Each number is 500 + 40 x the weight over its row's rms, rounded and kept within 0 to 999. Layers, rows and columns count from 0. Numbers have three digits each. The size before them is the row's rms in percent of the matrix's.

# layer 11 attention query, 96x96, rms 0.0931, rows 64-95, columns 0-47
070:467473570434532538483455473544485471487534511467471469513503535424496487531406509630557493484480453514504500472559559560512463473530502401490476
056:485544412525496546509523545506509526486539505524516458529524437562560544459539471481421552511599444442490490560460483431532524552490473485432525
072:510482513457575447510557471468495488510472491542483522466572534541493463483493531500503476483489544523555532561486537417517508465505522458478508
091:435457554463500454514530542523522484460503554502529475504535514552472452545488428579572597494459480463530533512466475422481551483486514503514448
084:417478513464551498493543538471524512447497506540518508510546473567461448555497476571577546480490448437537507529463506433485552455488563493506446
092:412484527467468495466472580507500534447493519583451505527538484531418441511451496498592536475482482458555526538530513553395494578490474487519516
080:554469536519484541538567527457521443578531507448465454489522476517536530506437527447510434512440471456439486484538507530564519466575452484501524
109:427438531410453475479471570533468492442430583569416558471501474531496492489440481546510562491452479516532517549520512528426564486529486504512519
094:427458559482508473507513579479525518460496501549452493517570463472481493526515453529574484452467475515563554539518537489398540499438549479487470
087:495457589505475566512462512501500509479539478444443485459486491508518441510417502585439552534459503523541548490462481546487492454518468463528465
153:521519516529481548521519518461498469598541527442459476538471526454554520447518535483493497512506516484461444439527505552586451538488466523505501
094:437459521413466455492482526520466489409420494591473591424503461494543562495486478484493528497511574531554550536479522503453545512517478499489510
098:453497512489492487535522510486493479509533525478471482458512529466483512479466505487470584512474525439478546463516462623485524530522507502524507
092:456527466493449507507467501564511545447544503498481420514540499483515527478459454476512514510508542468538525455565533556456501527529501537481499
087:564499483538491553552463454521544571461559447513550505466438463573490507446510465514459544534526514529515477520521444473464514556544547512497524
086:458533552441496528481444522499468487447527552566478541522506503485538485431428456483436563511470520493556575509526555567446443517466440467536517
070:498471497494492425510567507473542520533553510540515511478560534506521521525495497426476509461494487542489567537471443447536516488491551468461549
073:512534468501463584478424446525456456446516425500509506511476487493556490437490524500505416536501544500503489452545500561523485569494443542494532
082:483439564492453467502534496511521472466515566525508461527545501558499486527467490583514584507430530427537538595480416453499543484537501565519472
066:511510493551468592534448486518528478522495493504532455526425488430557558508503498497497485553523515396454475485549488571513487554512478476536527
086:548535514573454577515504455523499522538543493465512466503460473470523528491468530448510439522487498459475490492565493580542478577558452517559573
083:550499510546489509562516518466525455585546547424458475482502497417545557480495538436495425539460515434430469472536507537576481530521455473507531
105:559530475566408528551507451511516466562510532425506454485450526470560553477533498455454472526489569486453454490553474537597499504536462532447537
075:496454521473436416546559526516525425547475595452435481468507505489530560483526541498522507500452486491432432472550464546568552469544496544507518
077:546420477547460459539530524494526453586513550416465464477499507477528528464503528478537431525415489474434463507566443522572537495547496496463488
092:511515438485489468462550467592511533495488492516512500542494542494477510493493542515579461455501496579480463521550554445594510492496508538522458
064:493494524467514514531435459548488520408468505504499487420500482522443600508501531568434487535526514432487511545429445394462469448487495507531480
072:486533479534486444511443505518462469493414477452503512442529550475531559622569529472558427495496471502500491515513472583574500466485490519547519
087:476484499492497477439495487436430475551462473508460538480532456450447484502544469482418489485524498568574476462445432579491510533482576500519516
085:455471466454480513534455558551548463491517558528457483483515453487543529498425512530525565532484442444495511426506473514549547450596458520529493
092:471621406485465505457473519487467479498535578482494578488523497482452478466511547439560472496475513433464504551538513483510530465504457544522510
087:475539529536483595475457484536495584475567532440492445573476477535462514486504486524551525469449468528494497550554584484455453450460503509477586